{"n_head": 2, "norm_eps": 1e-07, "tie_embeddings": false, "extras": ["some layers without attention", "local attention windows", "paired heads", "gated attention", "exclusive self-attention", "capped logits"], "init": "normal", "init_std_qkv": 0.0319, "schedule": "wsd", "final_lr_fraction": 0.1, "batch_tokens": [8192, 16384, 24576]}
Each number is 200 + 30 x the weight over its row's rms, rounded and kept within 0 to 999. Layers, rows and columns count from 0. The size before them is the row's rms in percent of the matrix's.

# k: layer 11 attention key, 128x160, rms 0.166, rows 115-124, columns 0-159
# q: layer 11 attention query, 128x160, rms 0.157, rows 116-125, columns 0-159
k115,094,255,204,160,204,225,238,231,264,205,263,104,183,198,207,194,250,215,132,155,190,168,188,189,183,219,219,192,160,208,203,187,184,190,148,232,193,260,220,182,211,238,179,154,222,271,192,172,215,233,238,185,215,261,206,260,192,181,248,207,205,201,147,228,199,228,188,186,204,177,182,177,174,200,255,178,189,199,209,232,160,156,180,195,218,166,219,174,180,201,161,202,230,126,230,206,203,217,215,239,219,156,205,195,231,215,187,169,193,208,193,219,181,220,240,194,185,195,175,242,212,190,223,288,188,199,190,193,153,166,189,206,157,181,191,215,192,202,196,223,149,237,248,177,171,187,231,237,206,183,202,165,155,213,179,234,189,165,190,177,208
q116,098,168,168,223,197,181,261,170,209,263,179,168,221,185,238,218,167,219,163,201,226,220,208,172,196,217,194,204,181,201,203,239,254,192,191,192,193,151,196,216,191,203,152,259,186,201,243,245,124,184,172,187,196,234,205,183,200,220,218,207,189,242,188,267,156,211,286,182,231,204,218,175,202,195,246,177,274,163,211,249,202,210,223,165,226,144,196,220,166,157,199,168,224,146,235,233,192,189,178,181,179,196,175,176,198,181,230,203,204,148,163,213,166,181,192,197,191,277,183,182,206,164,163,192,228,137,231,194,156,221,211,188,202,242,233,169,198,169,191,207,197,223,160,183,203,181,199,212,141,206,216,193,233,153,240,209,191,170,173,151,159
k116,100,171,214,187,245,191,192,182,215,264,214,167,232,224,271,189,211,206,222,199,202,209,185,178,198,178,242,197,185,221,246,208,225,131,175,215,163,220,176,229,148,178,211,258,167,247,193,213,129,193,234,170,203,259,163,188,167,203,217,222,200,199,213,231,175,165,196,214,208,189,232,243,225,216,229,202,166,155,236,199,181,184,216,204,180,140,146,207,194,189,221,200,160,194,190,216,161,182,199,140,190,216,178,238,164,200,267,185,281,119,183,224,206,186,196,173,221,227,173,169,178,138,183,208,182,232,178,184,173,204,168,186,177,266,220,222,178,182,183,169,250,196,211,189,130,206,207,261,175,226,210,218,236,188,181,182,225,197,209,198,220
q117,101,226,175,222,144,184,228,191,226,167,224,174,181,146,217,172,175,177,242,172,191,203,177,183,181,179,197,181,227,231,204,199,209,202,227,213,211,199,158,187,171,204,203,170,186,203,229,232,123,150,176,193,222,174,227,252,187,202,173,185,214,178,185,236,225,180,126,187,177,218,155,159,171,199,182,152,158,208,122,236,199,213,188,174,224,198,235,210,185,170,183,168,186,172,156,191,193,238,202,269,191,188,210,206,157,161,227,228,234,165,233,171,267,208,194,229,243,203,175,210,233,183,213,119,167,239,206,144,215,227,183,250,196,210,205,169,226,222,163,195,157,228,204,221,217,199,146,176,156,200,250,170,179,196,162,212,213,193,115,204,203
k117,098,235,160,251,180,242,203,157,213,182,199,188,216,184,193,252,148,190,240,145,207,184,213,226,195,218,222,210,196,191,199,231,192,223,231,208,233,185,123,192,175,216,218,193,195,224,233,192,177,155,172,169,212,180,192,222,161,204,170,132,173,193,219,261,193,218,174,202,210,238,191,180,225,204,231,191,132,203,205,218,139,222,191,228,242,201,201,239,219,204,143,169,214,157,188,190,189,197,208,251,234,178,235,194,180,207,256,217,237,162,204,159,269,179,146,229,249,193,144,198,200,230,146,140,189,205,210,184,226,217,185,232,227,138,206,221,198,273,194,192,182,198,226,213,189,200,142,168,193,193,217,179,217,186,215,248,131,191,168,232,179
q118,106,217,126,142,190,212,208,174,229,226,177,258,233,260,169,174,227,166,204,253,218,200,154,222,213,219,207,203,229,237,157,200,179,191,155,177,193,213,227,193,166,265,174,215,198,210,216,236,219,222,168,174,227,227,197,227,213,146,206,175,213,203,176,167,206,249,168,230,197,256,220,177,185,152,202,183,173,178,222,196,226,124,216,263,155,202,198,150,187,126,194,217,148,244,199,237,199,210,173,186,153,190,174,188,202,149,190,195,218,218,215,202,209,231,206,179,164,223,273,222,162,211,149,210,220,157,196,240,192,202,182,203,237,175,192,168,187,212,182,189,226,213,165,213,162,241,206,163,201,260,144,219,219,178,219,238,208,219,191,230,181
k118,094,186,152,171,171,150,179,230,242,200,219,184,248,232,185,140,213,224,164,209,242,221,166,194,187,210,212,151,241,240,186,193,100,144,232,174,182,254,220,200,178,245,199,225,195,176,210,218,213,216,218,160,243,222,230,203,253,167,178,183,214,199,187,195,194,207,180,178,170,231,224,114,173,225,158,223,213,203,194,172,229,187,184,202,130,177,182,180,191,219,159,214,158,197,240,256,203,241,155,188,211,198,188,207,179,182,169,206,209,217,252,215,204,157,199,164,121,205,216,286,201,236,159,187,236,197,178,198,230,213,183,206,194,192,206,186,191,183,196,208,220,232,215,249,218,176,180,199,219,162,167,170,212,161,204,133,213,188,185,211,202
q119,112,184,220,213,178,181,196,172,187,178,213,214,223,190,183,204,180,263,258,197,149,223,198,256,194,121,170,180,232,210,209,188,205,146,144,208,237,174,186,170,218,220,202,219,158,195,217,150,187,231,205,124,134,193,247,209,238,203,221,229,239,161,210,215,182,172,158,248,209,193,127,219,194,214,198,179,209,205,119,215,217,262,215,188,198,175,227,212,205,203,200,177,247,165,177,199,202,235,178,167,202,204,177,212,192,226,161,218,214,220,199,171,195,205,157,198,207,214,261,219,211,162,208,167,221,184,145,196,195,232,223,156,182,173,232,176,161,146,231,216,173,187,226,201,166,216,152,188,183,237,149,186,153,162,150,203,214,165,184,253,211
k119,105,173,198,214,199,110,187,197,183,182,188,204,189,197,182,177,163,193,229,188,116,166,198,244,151,173,161,208,180,180,228,205,194,217,179,196,197,109,191,154,194,224,187,167,170,205,218,231,167,269,202,158,150,237,231,187,229,239,204,261,160,170,229,176,172,199,219,256,210,181,184,204,167,199,193,162,202,174,208,240,189,213,213,162,240,164,221,178,201,221,225,175,266,182,228,197,172,217,180,169,182,238,223,188,171,217,200,263,187,186,184,148,244,130,204,168,205,181,241,178,210,202,164,205,220,200,156,187,212,252,202,191,157,163,215,201,159,174,200,231,259,189,225,229,171,254,176,203,207,214,182,160,170,180,164,226,195,173,207,214,193
q120,111,154,155,201,189,184,206,210,222,179,259,262,225,193,229,196,202,177,211,213,263,222,178,177,193,166,154,228,181,168,177,243,125,267,183,224,164,238,245,145,189,219,189,171,234,179,210,132,184,146,210,216,247,195,243,220,210,192,177,242,214,192,193,247,233,227,199,212,228,208,212,220,174,212,214,126,196,198,172,187,203,205,231,177,201,210,215,186,276,214,191,207,214,176,194,164,201,196,182,204,180,170,206,192,168,187,187,218,164,277,212,225,188,231,194,256,169,142,226,199,178,221,195,166,221,224,246,210,242,167,211,216,172,182,189,216,196,204,166,185,185,197,170,187,242,178,183,230,230,222,204,234,183,192,262,145,164,272,209,233,179
k120,102,152,169,177,217,176,211,190,220,186,264,207,209,153,204,209,153,171,253,200,252,220,161,216,213,176,193,214,201,169,148,247,174,210,224,260,170,228,212,159,229,243,165,189,249,144,246,195,184,142,181,187,194,176,258,202,233,165,160,168,260,193,244,202,210,266,167,217,222,196,235,226,199,242,187,173,172,214,176,200,197,240,211,205,174,186,217,220,238,215,208,196,224,185,168,205,191,196,198,207,238,176,186,158,195,199,147,181,176,219,165,178,156,188,216,174,197,211,191,152,197,219,222,125,205,172,230,234,241,189,212,196,230,190,227,209,170,211,191,210,203,164,212,253,223,259,144,249,212,216,159,227,152,173,192,155,146,190,195,220,163
q121,101,218,125,211,210,183,255,191,174,209,224,211,196,204,222,216,268,211,218,199,187,160,193,276,225,178,170,230,250,241,272,162,204,218,207,213,155,214,169,179,231,236,209,196,167,249,249,167,182,164,209,151,144,184,161,219,211,249,152,196,194,215,194,239,222,166,145,232,211,222,194,245,177,172,176,252,214,204,201,211,182,242,174,178,225,202,211,231,175,191,217,152,199,205,228,209,172,154,201,220,195,196,276,170,215,195,184,214,209,257,221,148,202,235,189,226,227,166,198,172,213,167,222,213,154,137,177,208,222,192,163,195,191,193,206,230,160,245,217,240,180,158,245,197,168,165,245,174,182,249,222,194,191,176,203,216,179,226,214,205,219
k121,107,209,220,201,209,239,210,218,219,252,209,227,199,207,211,167,253,229,207,224,136,160,193,269,202,150,183,271,179,243,232,199,159,205,198,171,151,173,180,188,218,228,212,183,189,170,167,181,202,141,215,144,197,191,196,226,199,182,183,257,173,165,177,234,217,206,139,229,232,200,201,257,189,194,245,213,219,192,172,186,184,219,188,205,246,208,206,177,194,229,237,179,229,209,176,213,180,159,221,193,171,237,229,161,153,230,177,229,246,256,217,153,218,181,185,228,255,178,218,193,203,192,185,194,192,184,180,226,183,218,173,188,187,212,249,205,145,180,239,236,218,105,227,157,210,185,201,167,208,224,266,188,248,190,185,241,195,147,202,239,194
q122,112,208,185,172,157,210,175,211,196,209,208,193,193,215,193,184,224,198,174,180,177,170,248,224,205,187,165,185,188,184,177,193,165,185,182,191,186,187,162,153,270,217,207,233,145,248,262,136,151,163,259,230,224,187,252,163,167,190,225,187,191,158,214,160,173,170,197,228,231,185,215,199,175,148,191,232,202,152,201,232,206,205,253,196,226,203,221,200,216,222,163,198,243,203,175,208,174,208,159,185,205,209,202,209,182,241,218,183,227,190,105,171,184,151,211,172,241,198,210,167,227,207,171,204,170,186,222,246,180,186,170,162,159,213,176,241,179,231,201,233,112,169,275,164,183,185,171,189,223,194,212,213,220,238,159,214,229,205,131,207,237
k122,121,234,169,184,177,165,170,213,240,252,231,227,202,214,213,177,157,238,192,208,162,152,207,221,267,204,150,135,187,180,208,202,165,210,206,201,186,161,176,237,239,201,227,235,162,261,220,210,184,177,187,180,173,204,179,135,181,169,245,220,165,201,190,128,182,167,229,221,176,175,181,171,163,161,191,200,231,195,167,223,188,171,203,202,181,211,209,171,258,267,192,200,188,189,205,153,216,197,231,161,173,192,222,117,182,254,239,167,180,203,120,145,177,206,201,187,240,188,203,192,216,163,166,215,202,177,196,196,189,234,223,198,213,201,164,222,168,241,210,195,170,192,264,226,161,184,226,200,203,198,200,243,173,212,214,151,206,214,182,244,250
q123,105,180,241,160,215,202,216,152,231,155,212,219,173,182,207,177,207,194,162,213,159,132,187,198,167,178,234,183,202,209,140,187,190,189,227,207,210,176,244,210,139,196,191,250,220,231,198,231,229,206,214,169,236,165,221,154,172,242,195,151,241,208,195,161,182,136,182,203,183,240,173,195,217,234,113,190,174,147,178,203,151,187,180,244,185,202,191,194,204,215,192,186,210,163,129,198,222,203,279,206,206,166,216,184,158,250,223,178,182,219,184,182,199,185,240,169,189,189,198,247,188,192,218,183,210,208,201,223,172,173,252,176,183,232,210,194,150,244,166,260,170,173,237,182,230,185,261,200,191,265,164,201,198,202,239,223,237,218,209,176,237
k123,102,177,203,204,249,149,175,165,199,178,188,190,172,199,199,257,175,195,174,190,183,146,192,234,207,202,212,253,209,210,156,160,240,193,205,244,191,229,218,197,151,222,180,183,244,222,238,189,215,170,208,248,230,159,218,196,193,264,217,166,194,225,147,213,207,213,226,205,196,217,180,207,221,212,154,160,187,203,194,186,182,228,193,227,199,193,159,167,183,144,238,264,207,133,185,163,179,159,243,177,184,147,207,191,170,190,216,180,218,214,229,252,181,260,188,143,211,157,175,223,182,249,181,215,194,195,211,241,232,175,241,229,235,224,209,176,159,233,173,239,214,171,218,228,206,204,180,163,166,291,194,165,242,199,252,240,220,205,227,150,209
q124,112,227,153,227,241,163,174,191,220,244,258,193,151,166,185,240,172,234,227,227,194,167,174,222,173,241,233,220,261,191,206,157,218,207,216,192,260,189,225,173,184,187,166,243,199,179,230,186,189,182,160,240,216,224,197,176,168,193,163,165,194,196,262,135,217,190,271,210,211,262,190,186,172,233,175,209,204,225,204,160,183,236,209,172,150,179,260,191,181,198,214,197,207,223,183,225,224,178,209,166,216,225,175,215,212,174,179,208,203,170,193,230,199,196,185,225,184,224,246,127,181,183,158,228,223,213,189,190,226,214,201,212,125,181,163,183,167,227,186,179,236,151,151,201,208,239,180,282,173,190,148,195,218,189,169,257,202,244,222,212,205
k124,098,225,180,191,194,163,181,206,175,194,193,168,142,120,203,253,191,201,189,198,135,175,190,188,197,180,222,229,183,235,234,171,224,248,181,172,199,234,203,180,164,185,230,191,206,202,199,187,189,232,155,229,182,224,240,247,170,183,170,184,178,156,232,153,234,212,224,212,221,258,158,191,206,219,236,228,190,244,202,162,218,270,175,180,211,183,201,198,189,183,174,235,144,174,187,192,204,179,252,184,246,233,168,205,197,132,189,199,209,181,260,200,162,196,141,140,239,200,214,187,181,226,192,177,195,243,191,196,210,200,228,206,175,166,176,194,172,242,229,178,233,198,136,218,251,227,201,239,190,180,168,166,209,158,138,137,185,234,221,201,247
q125,115,201,201,202,197,202,171,256,128,152,208,222,238,229,240,244,205,201,255,197,167,215,234,161,234,199,194,220,171,244,247,181,187,215,194,200,188,193,246,210,155,235,222,233,228,166,177,163,246,181,209,201,246,197,191,219,246,188,182,175,229,191,217,255,181,236,212,222,227,231,180,188,248,165,207,198,206,191,210,242,188,188,164,179,180,204,168,192,183,230,179,232,213,247,263,166,197,210,146,223,196,226,241,182,194,142,283,196,206,211,242,193,207,193,130,192,164,203,238,194,230,193,175,245,187,205,198,200,204,188,178,198,197,267,194,232,161,217,191,221,175,229,206,197,249,95,216,217,230,193,175,203,191,264,192,196,163,247,196,184,179